Weights of a small transformer language model.
Size: 10 layers, width 160, MLP 640 tanh GELU, vocabulary 4612, 3.69M parameters.
Training: a variant of SOAP for these matrices, 146M tokens, 4462 steps.
Each number is 128 + 24 x the weight over its row's rms, rounded and kept within 0 to 255. Layers, rows and columns count from 0. Numbers have three digits each. The size before them is the row's rms in percent of the matrix's.

# o: layer 6 attention output (transposed), 128x160, rms 0.0973, rows 78-115, columns 80-159
# v: layer 6 attention value, 128x160, rms 0.101, rows 79-116, columns 80-159
o78 101:111116124125169133141114178151191080124111140133122138145147152097100126186149132112138111160111149172113114100157090114100079163138145115099109143128112096131105125136115143147145142119165141119116144084134130104142074136129108153172134089
v79 106:100159123099131142092160117189129121151120170120119119139146130106136139106139159122105104137153133133122107129140123133133164109101134063112134203124120142137120136083090080136113161137117090149123066129102140101118126078120124114118164130
o79 105:142111119162122113151168170140131139115140116137132151117086141129140102146122137143095143152104163096128130125121103101126116142088141114159120118126137109151100135118166151136129112135087170160161189148146157114115137150131173152140121110
v80 110:120154137105160146138118180151120109163129129102156120120162146129119099139111130150084124147110157120154143161130149165141087120130107123141122139131127112172157130175141178136114151119151128112108102118145094112116105140072104139154121163
o80 111:093134146151157156091130106136129126116139107134158075106163133134114075209143137143129105140101143127127118118102166188129101103160133124136129138129094127094127123105158126131094120073088142124122154156134136092166096152154125084072136140
v81 101:152161130152129133112088157128171098153121161108122109131116129129089170124078128106108135128097137096102147175142174130147129107135114097115122110088129109122113186155100162143123097137135144127124129130157138157108110166128111104107131098
o81 127:099130107089143137113125146112128135146139097129149111130135097138165097161092138114115130101132124137130133118162089109092102165114115141106129077118167132135110160150124112083087121090145111112090125120173155128142080121109098082154076131
v82 108:141132094160122122153107139118126197127089125119159139128125084140126164138143127122112122111156110089134110109124164113145138136147136111127120132115124121108157116076169097126152097185122073148137122102143135111118069113111132109118148117
o82 114:107135126147163101151108126102113114096168130140137146120148114096102133162137129160104097123123123132147124122090129138140116192105076111131139139126120171168140146113137134184169107143147116119173070079132148114139153128174091145149130169
v83 104:115155175147156117112141167113108128133116138130156113121150154151096151112143133117111135136096131120143071169108160115167135154134138113082161078110167111110143162123104115173096121145121165125115085128146100129128090132157077128111164140
o83 116:103103102140124104137152134119133139146095155147111112116124090138120142141131158133085113153145140117187192140154096161093121107127124153150095127122118132118137129107115143098095116123183145175170145107145176166159118127147128102137104148
v84 108:129137145057165106121133087114122110127099124106154152112091143121152154118158070135124126137120154119128149118165110149168105107093083117068120158115130159132103115142127099139142155097116154178131122131103094133139164105124104147156093120
o84 113:155112126124148128169158105132153109135135099127093069134099124132118136120112113117171139116117160099078105139116144078141142114131214092138154109128115141134116089119142122111087099147094097137160112109119138143091112121127150123066119139
v85 099:115093102131171131134140096121158137114105124141166122168129085128103117090092154099150135123163113093158131119090125145094131148157137142087073121127150135122106073131143113124121175121123103161167128120161131083155091127158127124154131124
o85 105:112130133133154116171159102165149154126126106131105124126143134136126169185132137132074160102156139106099152136080158110173105100159073145127135140099112150130087104127147144123144114133138145128137147145166118128071160118155139112109109117
v86 102:116127110072124144121100102102119161112113131149155144123119131128183090118143144109150119170128115124138119087125148146112131168122133139113126123115128127147151089139129095161137152114122160137124096176098090120103126127133136136169138097
o86 106:127114122127111128141126111107166143122105078102128159124116087135134127141142087171165130171136131090109175151138166123163098113097170132130143117169132119141099155149123138061094094133131128111156146153103132147150154157130114147137150154
v87 103:140111123109105135121143096080132118130102151126148101149182091146151154100119147148144128135116118111118106153067100099128142153169119175093138159102142097149121109129130111147154094129147132148120151075097153151151126103160121115133155117
o87 120:105144135144134181117135172103164129156137180132107107148101115139135160137117131141170113089115114171146120174111097156126138132140109140165134110150101137177165096137095148061156128135128171157119094146102122148142136086130152117147154085
v88 103:117141116125110157171123122175147173115180142113125098140105115147116150154125116100106161125088090142143147098146162110155120077136141131153135127093107159094116133089107139114144127139117147132161123138121127126141146131113146084102086121
o88 127:109131079100209125140101143123121114129156088142125147108130132119123158104068142098118141135134100100131134143109119138149101156081148145096136145145104121163120173164138123151159129106125110112122180102120112125131168101129112127114126114
v89 107:096154164164132097115128145152139179136122140099130139097140187139151126116165122153126094134100136101155115155113182112122145106132152126136124135152106119150120086107099103114155157124104104162126138099061147131125134148145105142133094075
o89 108:095126154132131113123127115158163182149165144104119129123158131116110124149083124108206119145130112153117114142113155077102093116116130159151129089137106115117164170126143115115061134116144132100143111105148078139133116123142142156184118145
v90 106:120137094092151138085150141113164130121144171149086129124112127128144059131124130106121153137175120154082129130144116159155157147089126163147137144107109144115137098086119118112136110127107132128133147132099119106173155160134121101142122140
o90 110:139117131141077152127136141134119163098101120119113138101107115120099168068137114114087122138131145180123129125111145119119109100127149107167131118126088090087111150187160146140132133157116130124110132129141152167082097167112098080149128134
v91 104:139122134108114111163126127182161129119112142152128110141140111142089143137156124134106101170152117147133175159115134108159127135102071107116110158123119141146107104135167131122138117131173164153175120139130142091137122087144152133117133108
o91 110:155086052152181135131151124136135134139166113112131136144119160153129119111165110168115154114124132149137123135110118116172118102110121120070121143118120151139146115127125129092119113125124112165138119119145136132122093108110161095105126151
v92 097:149114143108152134105119161105127113166165124116154104122111115153118154113127140142102118105133118088106147159131126123117115126105100065110109090110133138132106126126108136137156142128134137128189138140168149104128133153097140106101129110
o92 102:134157129135113142161135139126117094145126143144112126148128123113179151124120151119092135109097105152166161123134114180104138156111112152116125143122116165099163108137147136147110085181116111108088162136184090092108121117104128111092099099
v93 107:142195106118152128077116119109085129119122131095139121110137143142115107128106146133180152120077146113116103101140193154125142159108087136071110124094096097134139112144103123108109072142139126117135136127124146123132150117153142112120112148
o93 119:123087141092126117151103120080124152140129119103140116097133095119095160119144130109184127094112155171103086126108143103125114142142151161122166143137133145114107131090168166091104126143112167146147151115130125156149146147146178144182144115
v94 098:150126108121109128104141121123124057126121093078136147132143129142131124134119154175139113122110148067154100096140102127128094117141086131126148132111130088117136120111121132118144066125133133115095154119116109134108080149108131171144108091
o94 111:125144140146073146134140163141146136123139122191098131127175145142144119178133101137118124118121125132101098135103141148127164133134120115099133139142148164112098171128114158115125136158160177126117122123113116112125074108112122119089142135
v95 101:122111131124166082116079171106112157131136133141108135115097116144090101120100111149084152085151131092139144096124134113122163130121138112108110072168092150088107133148118122125160097135130120111166167096133132147093122168149133075127093124
o95 106:144126116138190120131116115053125153147155093106130134132129145128111150119117142099112102167146107138099158126110087101105109165129127138133122162162150160126147130111086150170128139127153114126172083155128108134094138096098116116076138099
v96 106:138175141170167144078081159132086099122102142136088160064111102062109150150140093119119123136129131146160140159126101126163103128165106105121120113150134149121114162140133134143095159072138104151098131096115109133172143092144154129111133133
o96 121:131150123102110094138106125104149083135134152089114077136115109134142106094130128114170105141138152134130158093076081101173142097129102163138118098127149086079133127149080114109124129142111109150140154155149123112082121151170119108134125136
v97 102:161145141130144144074156133128115128147093114119132074135120109115123147119143131121133095119137146110148108150113137136162134128095161155134083115107109111138139146134120142136100194143153172134147163170157148114135128112145095150107168141
o97 106:126148106120080142156143104136116136134105147097188083122146198103104121117125145126085103130135143115110137128127141134126154141117151142144078111104117121129197132079119126076122150148066125131131111147109159080154144158116158109182128137
v98 100:121123111119145133139072103110140153155111131138133091128137083106129140162123113149129137105130156142139152151125120105139136124118128136118107128121114170114083132145133131089123181138164137159138135152094083163103157131146166173101122151
o98 117:115120090096104128103147111146117096121090092114172092116146146130096117103151144141067106128101129128104151116121119118077164114124093124122130152135098125103159185092097146151140122137094087160092147131120175132116160138142132104086152084
v99 107:125110120116143147076090146115083089120111109144160121129136135084145125152115100089117131142106131155176130129149109178121108144130142160146162151118155161102113115102089130157170160101141129155167136119103120118149155115205120135125157124
o99 111:123168125144121140191077135132173111116111144079133117128101117127125099145103135150152116129114151150127134141120127081172139070087134120093197140133091150123107119109106136123157144096150145105122167154079147087125129115078113122120137105
v100 117:109097112121121081138139103122136115151137142140146095159127102176132133113116154121162162092168125114154160111097131130127148170104106124122157104151146112136111130151100106166151142153121163097170093133110100116123148179186148105092125129
o100 118:106162138107113128148115109102121078168125148147106160127120119147106119140122176102101136136109138110135159152156077093113116066155140093167132156143120169145088142093151147108150108125149113153134150128120091164184109112129120145104133110
v101 097:143131147124118132149122125140119095146163131125110152099119115103172150090086168123126132142163120135158105135131126138105111157104161119167125083127144182136121127126147118112136094157166053103153143126160117160115102123152115132131163128
o101 108:128125127136172132080163128128143079131153131165177119094127097140136135144122088161127138145129112128144137157135141147161119107093130106103138073133130141108151086118110132100109154121172165127138100107083117143120124122146130141145141139
v102 108:128130123152134130117136119141145140114144138146133138142163119094091130168122123091159107116116099138109155125084070133139161157116129206138176102138165087147089142108113115115126130089166136152112131109100153139139131114173123090131130152
o102 124:121153075141140148095117150116168106113108111137127160149108095093136119118124134115140146124113117151154177095118148145137124085085165124132092120114096123120143150113078106117123123144179175101143129151144129132147115114097125129160137132
v103 105:129153116085157132134110195138117132131146104122107127143125120128085073095112135136100119115169116115113121123144173125134150123134134078097109133131100130119130137139089126160137129135151158146149125118121118120117096136112180119143128128
o103 110:143136156140138141121134143120097180117107096115133137145094139114135145117122109113111100109126136088119076188154144113094120160118152139179108164142141155121129127073123130113133129149097152157111110161162109121116102125107117198135123141
v104 095:092127132112165112101108145154131138154150131141119161105119145125157149138137129095084090137096110128157157098130174151107107119101136119129120095131113135121128113117122147088143128108132085073135095115105174152137077129145096120113142139
o104 100:118159169156152136145095141124159095102122138115114111130162147136133120100133096136123142140066107125124130137123122109138096134170134147112133101179140179104135129143055110137135116113091132107114094112112108126140113117136171180111109143
v105 106:127121082122101140081118087098122114116096122124150166185133151127130148077140117138160151133115124146105096134147140158126146115106164096138123117131101119078169151124111123144089139133153142104106122156155105135175131146147124145112169087
o105 109:151145159086107095130107119140128158155095173139097173139139078112109105103161143088064137081154103139078119128160152106115118128096115107110099112163109143158106106149106155139137155134198095157173106111170149156138159139113153144147129102
v106 102:113110137187115112154104184163121157097114148109142123139156159105121131133117130157065119090104109127168138160112124132137128126109145130141107096163137126139172141140118104145122163134097107127151119120156171080103104133107113143118152164
o106 121:150194149145155143097100135097125127103161101108112153123130139109133087142150151148135137135125135124167125072137137137099102108136122115074098079116132133157154116117172111141103104091127154138158114128112081097135132138116154131157129129
v107 110:103152112127150114122178115136174149120146108094114162141106153138130142084139153140096085168114171104135118116091122122138177128153142115145101109142128131145122100104110159110101087143137100136119101123095116163131135142099166141139100152
o107 115:171119113153131146127123122156132142111144112160167129159147088169114123176136098103157128133109107130136108141121174059102134148114138130131117076098142162110213144142161115152132103119139153140124129124125133109145146127137121061069109154
v108 104:078220111148161158113163134115153101108163163120107115157122148150098112123159116167134136133100137087156094127161146160145114161092123147083105130122107134160155117116092093160134117151143121108123122122143074109128152080118090131118083144
o108 117:129088073152082143125119159072112125176114147162126117108147144106115100143092109113127140130167102129124127158115118126084091100141182112131112134125103095145077117131149133112135100182112135087155131130146140155180149169184117109135129102
v109 111:069124158136111157081123112181116111153120132122113094099127109129150135120129141117114135153152112123119123126153160151112146130128128111122131149120098131138157119103104123150104133154138146049132135165145152157177114126100142153131134128
o109 119:114103162131123119136130112156142129133137127110104121125123168134173110114133171117107152135092085135114154143132142098142140153113139140129121110104111078108092111134138126107118138076082140115138059144084132133115117115128148147161145175
v110 102:123166123098116084128097105142158117135173149120071105097110112176139121115128137144147114137135110136113165115113160135144186124088076130100150123120118130095086133124126149127117113138150141123134107167114134173072119085135137111151126149
o110 111:086120102089173121126162159175130101153134097137139118133131095169132133087165074146131092169113108141123105166129125112116073087159125124116129117118139128157126135087169131126121143156151099146117123133153109103149109131106178157109115144
v111 100:161096105099154181106106096101126162143159127125129137127133087055139144134179124127109161114121122151108132134126135149120122099156144096123127134122131108134152176121111172118141118144140128153131151116091148148203098134121163102129111103
o111 111:148163123093087138109098142119138161107113126146140142132125103131127142139109117156161145109093115096117138108097095122131098175101069132155121091165131120106147174108106157152178114126078142171118138104134132120110113162125090053153120126
v112 104:099143100119111089118131123124158097155142129135117127172099150147139128120137098189158114122138119109106115123130106120144142121149115114142139117123116126158173198076154108105098130136148158150123132106123057144133140095118135119151097133
o112 118:113174146143162154071115123147108160166116129163111160142117114116120155153132103100102131147135106101090149160092105130127139099158143137148135121086104164134126131130175150127163119139165127154107091113109141133124104141100119078123151161
v113 122:131142135115117118115126081138093137089155159151134142126200139165167176150100115193150103128078130181108157130114113110142124135128133144116142074147077133105086100137086141123131116179116163126157131171113119149142143120128144097134137108
o113 127:131148123158130092131125138152121098121109101152133148159120115131120140128134163119109115100118088111073144096082088138102129102088118087104142136137113128117119150118137126138095112181190144151135163155111127148164146093118158120156128137
v114 101:132116108142149150109099149089111126162143162127160076100140137140143087145077153108152141095094139096093117108111121111109117142138123158168135088064141087144105122129144133139121120139117138134165166153111162146106130152139130124150106131
o114 111:156166149121111115086121140106164151114120147100146102117119076141112141130155142092167086098062116179119171166156137191105141123090147129155121125134108113138119161143165126081133118085111079100102146151110128079135098174085118151142143133
v115 100:140085108113123105121097110137120120122101111152170160145072111069104123130113107152159126130142161135132148177127090106127131134140110106099114113096098098143136125128183149136108135129169150115132119126148143167127110120155122126149145115
o115 101:139159171138096151098127120113136170148084132110149135141056100114144116066137132134142110098089136117123121100159129120144113139125122117170106138135137173146116140121119125124130133124117102158153130159152132104085126121098148107116117121
v116 104:162151132099102087137148091140182076128133097144132129151113138067135169143130106114150098158113147116151136106115137132108126130121132105138150156104108106121154103126104161109122084162131139119123133112143152106127102143133148141129127153